Each number is 500 + 50 x the weight over the matrix's rms, rounded and kept within 0 to 999. Layers, rows and columns count from 0. Numbers have three digits each.

# q: layer 7 attention query, 256x224, rms 0.117, rows 251-255, columns 0-111
# k: layer 7 attention key, 256x224, rms 0.123, rows 251-255, columns 0-111
# v: layer 7 attention value, 256x224, rms 0.109, rows 192-246, columns 0-111
# o: layer 7 attention output (transposed), 256x224, rms 0.0902, rows 192-246, columns 0-111
q251:429479465487483439474542523539609495533558494516502426481413521538543495536455560518536510462493498534489557583615547518642422477436544458513375492492436470468420573533482556444451499465456482469505581439474541522583447490502498445445562499496529504537528569434437529535448494476410497421519480509524566454482539512587537452478461407538
k251:447493428486477477438453458553465509429478454568531534487444530541574547481459579555558475452476493615512515468504574548550517467522573541531452472513469527555462473509447549429527449449462520496526470534475516515455469527490468517496610510556470450517444587535572505463485509528529477479484485546482518519489523463490439534442589497480
q252:509471530481524465537463479551466493540460444484514507501594557464434419532502486481528498484480505528523565599471513435445522496506521518398445588441554509453532457390518468418462443445422550621506527432466536507521511477453480552508496464492439447463509439462473499536433541532484490462498542501467498493445416461454467455545497538597
k252:577543505486519466425446558395503528584593552577479530499532519568496628549512543517527447411511458561447475470471536455498465511512502500452505490484531485494501450442484421520545517513524512566510489523543540510564512466509542504475469541552477508405509506558491482374493546448495521549565537480579471477527493520441440478492513502475
q253:582471510523512512465439469524662471605530529648526483445400469531540495540505511463499578519466488501475533395525521511484553527580440520400530585532479464494459516464480569538525549511524469522508480497525420515491521518466563435497442507447600532490446512528467461566490465428609462410524466381454557508452582578496432411624470502474
k253:467486513458508466521429578508579475512389514429550463460521561578516506439475499506507462478589484497481506443437457546547574544542478475490543561493501519522551434487491540480603581472500485518441509542497534442477494520455480486493508424561591477503487445605471501561517521499548515406504525535444542480447572477462518517532481547564
q254:490467467494472508534488452587493561505504482602460436558476511503520516516641572522492485501461488391560503524502576446418475522508502498425449487571460539536584413674431494487480573528432421505514495494521544500394457455473471513474573457427475509500434515470475481405485581532575571532460543470479522565477488538465497481474450554558
k254:499522494567564568459454517480534520439428430475521502473476522538533504562473423601500486513419564523520569451471495489492479492500562487521573505539522453438501413495526531510575521526563530409450516462505454478499584467505466517459494400466483607578546470574495539537498440433523451553474567427550488616462529491465515502544503500444
q255:519539543446493447513543556455509504455592468542617507503560461507422536491462535516507527529530487457552432493499564514467540534518480391529610521492477515520507558518448462549458497484512556469435439480498452549510478520515507547520470499497455487583512619519566498470480497527543486467555470521543502483501506475573558518568515436490
k255:540484517488526497429551571426425461521600452508469449513522506537482482530514457520473533507517535461547551502569591468440473487613447470553603541461514484462578466484470513492541468487518484565482504457496586461457461623549545602547489478542552491531510489530542571465470572511495556587511439487465539490507508461491503456496544510469
v192:422468496493504457496504561489511466486428507489433524453478544535457548455442484470503594496516542449437541515540480470530580493529625486463463484411516455544420450522497521488593442553504566495519535569463473498505489469484544439531462451528470536546585471611514559556536485508496542605476483523456487494426496513473492477494456548512
o192:459557509485481496505509485512465442531484453412434417529558553485449536505444576499542479552418447562441465498478522550463551515577501524435400446572528503456612502482590488486536512459551484538420504526552468475565532499562451521490501561427487378425462437444469392471510452470536511504538468474402463496533496437506499503530503469555
v193:471478436550530470423472557508495499424530517450504470559627594416570452382500507486469515501515447540541407472486587465447481479489485483573505441552570447464589510539395602558489462468551546514514488500502446523437428472485505520635434538426456626515605543480558441520458428518497465507569453496525524496442557594476484437559450410535
o193:515546431548498577499535453438550513553435459581536444506456479510576511499498593498487517558447389465457486486577479529444445566547370533518569569437558516408532536472541542501560566499475496482474465437448465478448601482499458511433511482422500501478487459517465478474532473491567582538470471443543427545500478483573458472531446586484
v194:505620469549491509478412510587532482477525476535454494612538500480468572434460539511487502557490465491469456471484513511560496587584552475524524431446430500466412558477453533498587406485511517465591414474466473550458483383460529510546461381464543494445502413568464462582484396503483558485569471506559504492445499510524521504471514512536
o194:470485469452483455495492465467535548494518505440482517435501415547544525441551386499465553486472507507491521449415508518567493573471457418542515558510562531539528449511483482553563586588550555527445517484459471528498682491523460464557504556495564528533517578398509425450523476533517523522522502478487484508555563495510555521506493483458
v195:518508512430476526535508500461536508526444426584482550505547558460533427463479463493547489463457496549580546501564511556513487506527519504496536487482414434492483577488466498548533433523495484530531450479535400398534556522492433481586435535457546472442438498527497515519505491419526535522512527409514483460476469550501576489511477521476
o195:485550475475481496545464443481489485491591505422486511476497448573461477528482466469538492495486514515486492500521493451554435546503498530483527493471437557436495450498473444481569493446404574508475523441345539480503489423466568458526541421542459568521528446440516462514513492416458467474502460497463542496372461532468451504491473459487
v196:532480416413520505511586437448470482462508428496432433433525440431470604476526505491507593605564500558512573540560442498515607549515446584519482514536468479484432521501529549486544419513480476501490507552597525563550501507436470604443490535588409493488539474544522470414494619478535504483467513494432486602416517492556487567562466573512
o196:540543536517439526598501582541430506537637423554492489573521651517465590513438503460478411551503476415532446441458425485480578483469494450447512458527529652539530502495523487483394481534565540549472492536489501560513410515510528546491535454424608484577490498490498529564468492532511480526500627565499521534518460528460472452454452488533
v197:545510563488504494482496511579503514548461451532484517497525486527589496504442483521415531469481443521486510484516500461444552489560509464490554468528495420527496583472405639539509438404569580543551478554471483544425530534614602532492531515487584511548455543563440494517518471537452528509521479440490471378442554444450588421579519456509
o197:574557506443546534417543460394479460395529491542530457487402512464424490459456450521533517449457463594487493479498477530503485506510485468515512493504429570546483481538568500520503481563489506475504520515449497499509557480401365406519503491510450469552483409498504452468534556517515468457493463533470551553505514571534430544527473657479
v198:551489507435445462582496495517481508551515511435507596517535438542510494459541500593502515503474438532504443450460522551429542475446566569357516524429446490518539481469525578491485485528477558564517448474507482579508497477447464464666486531507560477551512523539451463608530557472544481549533490446501461524495490515479450504524582459526
o198:485450481471485517454450509501475579475439466450498527548515534568469542503458570499513474472479455574481477512530536452490366529414534460544462475521507479423481563471449445432471541521494482468580467439544422443469518450429445452511566491506425542439527447383510417482443571556508503593452511527545450474467517526457539449511521508454
v199:467454489547493517537516574493480566555490581457484482464483459419474450512553469490448528503454523521511455435525497546571401466488419584462504455521606478503510482468403409511521481491520491509512484482472403510421606486502456583532542487401474494510485537457496448493498468565476526406494482540459559515481504553515463480544515493495
o199:530470455471479502457450452552460472479499509522577551559500513525563538486548508524449484477520456524520450477557534512424399493458448438545506492450487456520462475531489502487478493450517473427514510503547518554495455555532431548513438477505536560491621539477497560452461410496563521572528462437572476559515461465594484485526550532523
v200:457512570581565514449497538495527487548488496441566512551501439414580513445369534484600445482521457370462603515525518417504429485424510531460474518581557507486479548562400434573498524498527453549514539508484512518562481547456510512446490631549550553497459523458426537552593451549549489460551523553628547453464452492466526347469436413536
o200:535538406547411512489519445528603505505480477525501524547495475485573507438549525542516433417502507606459496549426420553408529536580502509503457507431585506592517479430458510488582490434481517428551496497518514492487534458528530486379513435487422482583505469461463518517449479416538483535407561445564599461520541518470482503566595574516
v201:457429517504424447559450554483494490470578463492498504518427582474540500461494435478464328571395503492509498473542459496482504472500423511527407459513528555568515439511498492497558400607527502611524526519446503500465472468559461500538553520521510490545513463450475422462506434553514490608544456495431502462487495498468517476513481496513
o201:536570520438546590422543497582444528587439488507400513506494502542474591453573520460590548482462461547490501456477509608465533544529464525510492462507440468478467529492554413538478451444454474482460526534510500611507445506499520474453528492411463408483510560502522430469468617497526544454524453456493507589614507535520489478478502514476
v202:577524539500482477485525513374470501485519516420607395603408475504597430480453395515513500482475471511477450509497456544444439572498456496452515543611528520522531519450439490548527568468561493585516494435527590563490515468487552453440555511541570510453480531549390533514498544588453571399567527564474495555433512443397610501320595491442
o202:483487564596554479604486537475523520447465525482519584450465551473507567495558517464469507457544535496461548514482419492479498461575576527552524500515483552517486487525506460543455500497439588430537471550475465525553506539448528524568436510545523474521537512473511473483534495512410552476443431539507494509476486459497509543582518485567
v203:471543440387515473587527448526504576508492494357414500492533521496465479508561473522558537472488574485519509499528586556515469563516533522534443555471564452500514521455539464441471496478518453439482436510503486498527457490502462489526649552581480439469478470494489506517474561507481490502546471393430418561394583447432547571375570494536
o203:486549496525360583519561519443445469499385492545493505449473559539476532417485509522443410419520453474524473508507536528470422517525527469359471547493381552550563469447476528474421424478444486549595500562528437478473560455449531529578379508552506503515536535476582480514501501479492476484505496571520471491518454449572462514446479479459
v204:499491509449494522493423496621457499541382461542448580488582508472484601514444489508419569488488468530427436513522613511556530524495527534565503493541514474507506469536399541516495483503560509471600474577429481564570464549548505521504518532428433512447471516398551391569466466472438479499543530505480519537424454491506458488548541522561
o204:500451534475578530502478549525535450476499463514406472536458537508502436569514475485495491521470563502533528550438452564445492530528491407495480498473547417433548431605518486410501580497446531528488480518548435508434534430495391463492568475494531466536526467503550486476508567563568495574430482400511480505513437530493514559541503434467
v205:549528432487549501536563436617534417432457502590549452501457396501480456513514521505472431456517576508517584424443507594463484506502588590484465472363547528442557478426528429484415510545428435484536509516549564577569597569499463496360530486597444456454496476524535597446609544483532593566504466543530556520523527442541478511490591528411
o205:468465507521483454547596536510452558495520473541499488532501489504446538523569495477544469463556474531573502489536518543515564480399488516489419425494411465603486450557530545499582461560561498513453453558486598574393402531453575522557490526517475494502493499441455500605462399515459521473530536502487527515534513536520436448429585451484
v206:601429517462591484483470462546514495534486458484519491520490446563429461363491672496564529443587469478529547554439483447538564586573531510528501599562542438537425557468502477470520582551537472496472508489528488543503484446504587454525476545523521451488475548456494513439498583519429565467556492524511531485450554366445491542481453458533
o206:443539529458458458557501568471499454437428482471483475433511565498514502497559479551443526398564492470453504457545543558523487461517476494479478401454477624542520578506495576521481460494570493545448460508512475477509465504474485501486505513569558486507521487587542540561610544450481486487435525457504515519508507535517502484542540570443
v207:550447556427626490506556549529612443464485470528446451462615561475508538457529485525470519442461524508565549542560466540476577485505463473607572486486433437492493460498506501424473510551490464374537521436506528559518530499449506474499500455507450403571504468519558410508475583449522507545452545529541509522500503519468467596510500519513
o207:440542524503476575558474503431531494496555533501532509565474510553513541518499524481453432536558479483471473466430485526578533552539562503450491532464481514520567443593523480538538523429484513572475473593448507478530494531431546500516492563516501498570554478462506526543575513531487404398505479533425521466463499525525546390558555423500
v208:479476499474493497496463485510519543446450538519550453581458480482561501513409501501526488523474459471433498483434451497530399456519539442447503474484484471469479507554465431520494523534562548501419483488569481531448590514444510485518536531549431594502500507548446551468509566523480524533468455475480435540447467438423587508520509455443
o208:512548423487451529514555528497468548517486498450567552425463476491522499484597464486449473528573575448578462527497523532514556547516462574535484444520528575474555563458450500553495498431497445491508633463403629495487509527489490563446466479555478452508536557490538354556487467554449551468500489486520446501487501649545449618477435474509
v209:437446531485497559466499525470494474496462534498450528467492496505490544434529446534477492511521428487489534489606587470526523512518507506485480497525434475512427475523537483520519584452546576564521449528462498530463502479468522509624572485459517508496465489515475516543531478493569413432518544509454538496489444552499445537560464568516
o209:530532470493533478489426447525479484512509563474536551574483525492508478492502568549487531525459502473480506541433482502485519531495515551513500471554518495523546513544441550492523511545544473535484556449544435448580523509476410468493503515549512528506506488447506489499516536503546483510461511437550522516508543449474558540476449470484
v210:424606542564540514418439536454512429479473524458507515478534406490492545434481548458468508572556503467429504479461563522484477429469538446466524502532525386576464462426476529534510537538502531367524449486423376510525480480584431497506574496502475504474557502374519470528551382493537583543577499514562508538458530517532485499495471483544
o210:513477491552467528484484449489549520448454437554494522510506407515513535503411515566455452481479487518539494541524400493461413504555494489496484508492517519509501501511465506531458483428560545468470547541485509580452585540450487569390586525519495507536483511522480518416466553505535510567472507500540507434493534518454539466538522533473
v211:546485629565479607483488518440566595532554529551536519484524556511495450427409584555445477504546508381558531455507473547475467440520437486510570422494507437636417599545464487492528460580519509485424564544443561519556501469508486406525457561563468503521476471518460485570542475447591573443542584535410462490498475588483550539430445474501
o211:534476507520463412545528491536552414532538448445530646481513475537514414492515489443541517528499496588465452467471443498503494505512504577521532452547469582420491443497501480549502498486498531585532562485500497484540586487520504509448566455450501536658545472518601554508478543517516420517437412451522517548488614419543487417483584516551
v212:431573527555404503427503519493528463525538502539638571541530466519504529440414497542539509466576547551514455464480513569416524528530497435439436605555584445503488547536597530450486462515461488588465533487473543511540481368510498438604536531583554544450504533487503591479548524475478543553604439514467497574462473524367545425502589553412
o212:565461513506519562530464536458530504441431444455494579399466524524474541504516500517490415532438479560400540613473462490469440440498517540550459433498568528422491545465474501518510524550485505476520564486526365534506582528498527487475457433437515451456487502389462467600442412586424538517509527516518568449479533451579379481504516420579
v213:499461510439497422529526499582508492492499461441508576494463571502535539514528526478446540469493406439483551562548432460488497455572433493471539426474454499447522447464510600561566484452477505513447530559522612427520460480514528566479422496387490547522490533509437431507492494467518522415423476483502469471455496440524511502560462378576
o213:478496500456548480502543504472502506521478424490489541484532482560465481516421431485474629455487494589571440465498465487561517498531439459511495493548476478512489543509501479513421574502450496495458572456493559485558481491522596466535501551500496505521487373545513544459504509545474509487510496530443443547465474614495496492538489632419
v214:474422478547578555477549447476587507504458534427493421402616504467502467502548535465533597513518524555532550616458504485552584471532541595471549533588552526486492529529490538463513522535464479360465448470482506531516527495476559546418437474409458502508497525511581490563491481491438452461496531592478483559499573472505481504529461462533
o214:563526555575519513505471501492496410464568480483450478530531591482549400498461547469475503449514447451524465442462594555496468531509501443547511507460480470561556525520523556498518539461530480534464555536478528506503385581526505562428534507592522464451533445502463613522562424445503494440511440502482569421462460480494512501481507479544
v215:503530411474437513459508452477396556498501486574518536507495412511472461478530454535499505474418519554482491533480559469428399497570519495617515557494491503449489498519491541551490540510556499540411521504475540454555502514530515508462518479571494553527564428518428545507518585475478552575452455484402421501524491485434473534470564476518
o215:469483471511522478533534514468618543502547512533563424525420584533503535490513486464570534530493583500460563507529504478550492431467531454427496546537470479518581519402531479464493468498504526497581535433562566455577526527479435610530514478433496395429452466507540501490548548522552511498513506489544491485508535521527419454574522516498
v216:538509545417454489467457488594573427484484563500515470422469526575460560515539504590488569627551471533528427392540588479520572552524587486498616524421478463440480454439569494464504484555536545444496457440382467477469453547510410520644501548504471531397483494443616482518449546475524448618521481447432501531450497465534501626503526510551
o216:383553512533510488501518482425383514524482632415451456523560468511474465434473477544450530529565487540485503559451537494471427479516479522412435485541521515479509488531512489563462495546486518530499501448548489505514476511480512516531440544527567517606455475521492516513428554531521520541571574571603452538482426482440547495572455501498
v217:427516496487462506535560455531479541472498502499573510477556535503505553484465491452491474501518538509453454500477586524492522535505469506559495462503503484508531533430511567526555460497466534551509539518437562417561479487497376479504464524487421562483445531376429546524464507495430534480555526448484588435450422502493618557506549519445
o217:539524553543546551559479452499555477560552471459390556466544433500546528506519510562518444525413478527529525542528428449475515590517455519510529482536536507471503512528539445444454466603397514448512520457524528620508525502480597490553503511480522433478589543526526479516538548520509525502464448576543486591474549552537428512444488479474
v218:476595500461517453489649466560550474569493507490403503472568472588443537567477363491565589568481635542431491639510537515592528494544517491518464500463589500512464501475638455440510534515482506489482563435463586473526481570499507496434475579537488382524546468485559507485506537508516600520367499533431532551561456435523441558480488534510
o218:478482475555487555629485550447454541525545464525442486466520552443470422541581510473447495566490539499489579449517486494457544541486459487505495544467430514487519485428543385523411493513410515517523506589506436557498462465614533528488493483568458471459463535544467568548466507555454441496630564624599524466476469493546567524517521511504
v219:498555503529494494434494520519503498507467405535562535500461500579429492529606524566421482531424464473449480458502537632454498552436453519533512468503485502532501480478464488542455614573568538427490414513509532578483444463493433528472469462439518545420461582496376494435528476522532448500530564530482437495514479535494462561514426492517
o219:544481539494497513473510518514546593482414645483531456455506510545496509464514490536390572479467552522514520424545552447467398495567546495440513582539480557467427538505522481469506468455482468566431510463526507515526480475577520523569546519516492485449560512567508456533575582499495523515446423432541547477546522496500453454469436494463
v220:469485457517458518570452430461483557490428436508574417528516482527523514454464537498492444536512431452516545542590549560517485546540486540579450524409547505473468471459491496501488567528464500498467500506512486523501561525496480557459520500544463555459503492501498529509488414503512473465518509460556584477438561625463546468508481416427
o220:533544478497484494464570491624482528470456518469463514546552599510521519502449495421523553448489526457548565481451524535489513542440576545495478519449489499475536555496523518524528450499569513510428470534517546536510485468504609586498508490451555421507495586574531532538462518552566526567480499498475463536527470428473483530499472566419
v221:553526408507576521559546623418526516454463529587487465492533497564473444534646452510465540458517467511472539490522493524495511478466509500499505460496492569484512582463561450523564477440370464462425521460498492578513457547365501516443545557552458528531564502469559426473443532545533457487420496501395454489520520537504455492615476548532
o221:508432523544401525499477429435443502547464464617497491517523504490534442516476524492502491490469594441525500525576474418528523531506512536447576527559461542527459440536534499484488479445590513451492499556523509399434351558485582481484563456439508455472395425470494533504562527444496497530530510602493553506450477441553508569469529503563
v222:461488444484476460479460533568430568549477455571559494584445593504531453392507433515435573513546406431547484481514532478454498534427510508453500424490466484559510373533376524547531551528554574563579428474409489524489477420466535600712567563474505629493411552546524462478452554550553487434429495422583467490465439621455525440483505479500
o222:492561529519550491493490524489456534473511504538481505433531430534586552518585464575496530481423539445454519449491561524505505500591536518526482575503570540384508519553516546379561511509466384545483465471566463455514596498423445486407448468445489449516571487452480421507504430573555511456357498465470566522512659481531519537509441509536
v223:517507495454496473560504491522501459598431466506585474496413454488510501490492534443520417570530508492484499484514566489505503455451568481550503517507457529527431483454460517520472557536378561472493524498468505533454543520445450551462530459446476560530482475468487529461449478535478450494434436519541504521480493540481564531506501513480
o223:440511510491431570511514506454506505500564454555461518482585485511614467518571429492496538481525511511506539479474482456501487588490504471493443485518518437507537483522496455507514473500595512460556520463488508481594449433533484533506449599580427486460504560458553528490510492500545538476539448503511459524542467542465459451434482474478
v224:483547509492560488410592524516525536442548496478430547487497508446479480472546550491512445464503453388523574548457474538445440443525541546524540513431504451542542517467511440519538518531493485485513473494505527467511524526501543512442553485584498453537529482519470581484578449537497630586390410527565495492518511441510441504437458507503
o224:460529513504439441527517493457543476518531464506557423482551546538464529531566538466584511405528570567468522456508481526588518499487475438476536480527515519516495500536479471534455491483504536489457451520461527533525474482463552456447435489486515554473463498497472486578476497485467446534572451529468488501530502490511478485532453377541
v225:489518568494490541500551556440510424516551454561562559544491545511472488439496484439537483438488465558507525542517491435456505381521485446582489504569512460513485576471517471534641461505541513510539479453496455508455551531466426532469485450466530566498445489500468489561497480510605526526482485552555430484509448455476490456502488510416
o225:493507491549586544473380462553574547489508482472513473471532404484509451494563553542559505505518543538488516493443469496493569530505498418469532483527502429491507543569512580534500488451571545516552593501435550487524568540515530487456501514489470493494529464459418495534521448492472473482531505513421511502444517530456468446456449567566
v226:491564483515434500561490467483437485625514463533402549521441409456479465515609517474559577531504493462477534431448530583460572530522491470495513425495551437482546396493479479501506596525516431453471505501432388488624526606574433449492544473531509522475501519519530498482460519441517540466466444502544474507447477481558441505537570566471
o226:567478492475525484486534539495477477399410533498511488522473543474483475542465452542508512539464566520538522543448531435496440420446514422553483490532494565428543528548557453445487452471520527498557427417530506532500502437456467591473513543497449528472455480459495514465514435507533504579494566494481468496553498523534482520535471432485
v227:522444466416491560498534558608497534396468472460474503436495540494496564583513517419494602500550580473402531553593521530525588513465567551534505480470453478489524396506518423512564588421512564477533616481506547496443414545516579475435490554559491420511542460550479450502510527492598404453401420508460541541450454519463540521520522532588
o227:486479543549407506451483440419484493575521596522496433576460541443436519517479490465462466521489465459511534524456407543527449470440465457480416603488461577525623497503534503484490547526577532504497423545513474562544496498581452414454516496507474555451487471554518491483588526523393475439488617549506466478562513536539496535441471529507
v228:472618428491518482519471483552459500474396476461476535568468570589561483457477493478434487513402463539506481518436466475488497509494533525479522428412434476506523478483503553508530433464617542621497473503531485535363552478385534465595508500530530596521453475525404601443462526552514471454546535482614475568434470566438521529461538480498
o228:604548491472494457541528434504511594507538466508526517405489454541472552534562570546573439515485398502517527457557619522491473552508514472545528545495475466428547483483482498516534497590491458550467520479483556532524536478554447445527501536467501414423527537537493353490546496538511505496455490451421501575506539500569603470498464449538
v229:497415507592536444558550553552482477524415518524463480328468536524501529516525494519579553482384537442551498596527448461512503501495409571544531481433524519470396500498478474491530504465474432497382559523529607465482473534534496561521452446625520456619463538534477555416527452518442480582503502623528553569444515486454534512496625497452
o229:508538562406421548479566517443487475462551401472526513511514522485411514451538449518510482525522522466519527458506520531491535489480479560500554516459471486547527517514590441546440545460550524499530498511606451511608414565579507466479534548487461475585502460502546570519504552470508510506478513493446500526533458473552522495458478538457
v230:527552450551551474498438498541548484506486435586548556564477514632570560435506468543444405555515411565484467444575522457457476447367507480543458476555523509465482487577464561477489460501471464471492583448510484577450495432518496519425436429496519505492512502481471473529444524514544409517584511513551556492506436482567533541492480396487
o230:482563488545446469552530453511511586455431491488442421500533534479470459491520453599505475429442574573582416562431471559493507573497496525453541533432520484462476537558570437517550544507534563535528523498506518481451519426508552472540551492470515433522513529391526569523504478482593525525417444478478451481532543483468448542570523490507
v231:502499447523512388528487575527517621514596441443529508465544602518521507519482491394517490476455542454530410556472493548505443462442477481542524427557473532463498511604501446517462531571436655618651463549464491562431453637408408422511510542421449532521490512479524442441427452594433476524536475499509554601525514581473511388502451507617
o231:550512475483492537481566470425532497519454499564526525604503421432589551504524543519481536525501473467548505461601527511429478587519500469451432505407569507468470442530485545384555452552519405457540450498524543589487542443524512513483489467580350569501572518458488454537378435491562557543495424528456502532481459471461509491449482538467
v232:455486539573424472558506473528452450541553550401523494589458641527496514443418402498514518537562471485536517466488539420379489511414482498522557541579576456488518474483481568542507466444622597444561455405518495489479489444548542477618477460454535515529548486473469401459514447514395531491643412489490515576472441466509572509460470510544
o232:523608496488545577491536523423514586495503494571570477480539436486454442493436607545482585506407477491490537536592458566476446540537536402469457509505497536479450494496557497524532493457416428518491528473496483470519612543449504459490457501545538509425507452539534547473446472509485576526489609527481481437630554476511559494526594518540
v233:487534454658486583462517572430476541562477489445502478585572430437505477463464532515499443534468461528499494460475484530456514521445479497527538523543489465523533573505410539502453520557402420463500467445583467531508542433534541536528527564502486452524524498458493532568543464417493462490545599395492578465568465428496567441517456428447
o233:577568429535488506454528456510532524332501493502550489573472503476554455451506516498493412454602541483538511556676512515577443531467491450498542464438520615519388505528411592532515525548558544529497567540498477421424590532563460467480543389483503551508555630462515557465462505500532589565507426535581604487477481526453474506513590489581
v234:499582544562492521484400525443442566541483557511509424530466525490526495512546462494517495409487452441519513433480538456487541479499444549591579460431491512445534495463450490532478508457427507589447453526536480484459517424462622529562420467561523562485535491515557489487437488505527486514466594462401473473497555535482524517543523422598
o234:513523488462492438462486435452470595462533518538473514490540584536506537488502511499423544557536536538530483446546469530507487594411523541488534588562556565509522546495475550493486498498527479462481603445478521522545432524527419425499512562463586564563484523531529505512556521452485564482519495481509549541440520474578561483479522523461
v235:556499465491531539488483468491471541503494431515539515487506600487556497478540465463469465445523510579549456559450503521414477495463524501521622457466461471445525475497499423507451458510572473529489360605499549451445502452487483565559502500526440506534433488576559541453505467490506501457521522522478457478564534495456525539540585453343
o235:528458509549496452460440472424438569531528483424532467499436492563450453452505477425527573493459509486600540416502532410546569578506550440437500525450564621429543525521541571412539521544412492531529556423439528492529563562489508519418441516501484570452517438475565454491420565498492492476550448508544520487468489530498516416483462531509
v236:507546527535501552544525535373524483444472509462586532588539555482511489485502498457555464460461534474516408479501537428432396470491475452482418484568544512550512587520453498493477490481529508492525504442533533455490578452395492497493521476477523526422611626554518546440436542467527422471530472569500615528422480550436573525455442483469
o236:467543498558494422503433468501430525464540483433513525447491458544553466562450526481524388472552503461490466596537504422523491634498523517524501480510539423489442473439504488495403600526491507474504600497454542504481502503572544484503458460564492506514473479439471445597517424483510527512463539492523557486529470431547507471543478589524
v237:522529479546488497475424491509457566452412515546500447468483519505467542480476457510526497526523490439528431460400546431424480451479471638550551467478514525530485456503364478511497477503510525464414485472453515445536554546512501610571428520539504593493406433499505526417464522511524462496410446541566522522526481466525585492510495546442
o237:581429489446582484520572477535534465479515464496487454437531452500499483472482443462469510530465500544517477493475557471478562493619450539451483506466534435387510440466546539456503540419490473436465551518527436514478422488555504519472463520474480485475600557470449522514468455533519456497518499476548513529531547481559538468402454519457
v238:448473480519527524497577537543421420439487458547469488436473542583509516428433528459462505507383487480578475553438509506458420441482490387579516483458527515555474514451453472541593493482512486512507550549493517496464532540473547438569558478506455490535482478516543455493512500427519580476427405527447520488416459503401528409509546471561
o238:460506561422365498504582436579497516542442438554525517468438508462517484474471519506471450505565534497367534526562454483530555541514438462554514442464437431505469505537545545525454520510472489534435494490457489461621576529512454511364440455443490452432429509469532451463545521381505496458459480486449528519446647494506477546518529533523
v239:553484454507448473545536473515519410471538480451519468508485444563510462507523480570486444457585487511527547479492483436494503505451521568552446534471439427520501535503500564532487518453501439533498534494468511457417548519504540564576486462473534474474549352611468495539508527577402521564525484477461483457479502478516518488469440502397
o239:522480540536527553435482475442520569518465531483458522497531535417524548498499485501461544499437559446447499417522473489535456404469506550484523482509484510508525433437495408529499589517469487481516514442480489441516523507451474412573538502488551553533446575536519448502484515470526468458439473551406427512521523492489434526531485543569
v240:452540452501504465535516501456470490423506485468461451523511441520444540473576483494502577580508561504487499471509520458537576524518545585525443511467461528435537538508516488509440530562473393513475491482466491407516474517567436580495477457469415523423580398410522471521539557532502478497493522496464496540499537484532458533490637507515
o240:466442417567491529572412520504547458500480444522491488576529591519533496514492493493469452486543482498474522553501505531560481462569537475504553472452472437568510473407515490448487496415478474440532492460502474537426480534462539536473563442505537427440449532420530484406411531482468480528544516559500505466579532517499548518538516486531
v241:458538492551401520517491562472409463482582522463489456418501560583566469516546556472482519528468482504507427485441406498404495430483499470512526467513440482490573472537491500528519520458552509417425468518559559494386529498506511513571472488574569504549439455595448463489488561482500471552588476480528487404513479560482493574552529569523
o241:546507603422600461461565518492569530513509581472495545548502547445462504469458469496493526484493446489500517522474533449540483470472509521564603421452506535548448542470543539563443527527473487479527518424542590520486453547450518462506534562421490463539491464469516442487438522495483497501552521563456502543586565427574532457480482478506
v242:456540548531595425528511502546472435487493506507523439462502508559458431538567461435481535432465481543478531580464564449500606532511560513499440546359535542479543510506534519435512507535507552481456435423483483445493478515471531605529439482542448539509354462477505470560509547436504556519489477552526461506496591545447597545567562443567
o242:504491513450475512474482527467490579437413451514376501441506479496473474460471493497425549441540429402542467499522516495524477565463570482433474478516486582448590511526506584445558490523468497474475495481414532504477435483493456531441494488487532412515571489483498545551530479460443508541522612488439539568538538491494450481525442484524
v243:477542479455499550518400492513532516593392403474509474511502450422522485498550523574462515504602485594436472512513572481463462485495495480481468456512571435441492405429466519549467533458551450528448486472502502474531470554426564475498462612485512479444578549542452553435518512502479454523500476559483535521514550454570540607484564524480
o243:493482471568538451391449577432413495503551544561566471495528502567412520497413445490429354504500474483526520515505426448440418423461481564480436574533501550523426508451453439478546497464445551545491457448544502523504370478568478470504560528510495458460525493538546427518548519473489475483507503466526486453518423561466548491600518522505
v244:521413536520446481458568454430596497521454577509449446378533413500448530491462494546591545530533513577465499490502540524629619474471543482421450544435484510495443489415523549454489458526444489530599562433509469432524468406510506476491445573441604387469499438497598458571524486528425465509527498448499460475459544520461515593474494526534
o244:483524497553524540500424532562462430460452471487511447494565525477437456520460552502489417577499362484408549498473605559514373516423545533509480544553502504498565463427545516536515497482592442424499465500480456470485500501499511464544516399515591544537420573521487542443443584454499538516488577524516551389458444537509500530601571562526
v245:490442507375494470491522522447523580588493489472555478507527446531515535513469563461477431461567560575499486490543486441513520477511512516509544456410577492464470574404542514582513516517436425597504592471481471564479458547476461441426476545486468471467516598445499449552492468517431492662513451450571563521649522469499573551488592518435
o245:442501529521555531558491435471493421443496446548559424388526521386479501526544471471542439538506474491551478497536511489438482470499402528478445428479533538458512459507582426516374517494560598419501417555518450503454434487559543420494517571503525477508515579503429564533515569548486500397487512535505521478493435536469559497444505521438
v246:544463502563483532484507436538527472441557511504486461494483526514509529595477516472549510532503566404531471378541466455555412495571454472493538504534465462505505536536447476528517513519483532557470540412554460500528519527504436497499494361474560568412563543491501494488519548490453541526480498431538478504504464459517491534489465561442
o246:480499550466461460517499529494438480548548514506517511522533482514550455490478495479519480549556468518455546536532552514400506416530536515515556444524486496576460524472540364549510503433518474422519542546461604490469521583450510536571498568491501539510508607474533440556527552549524497471491483471489591521532512499489466495418515496502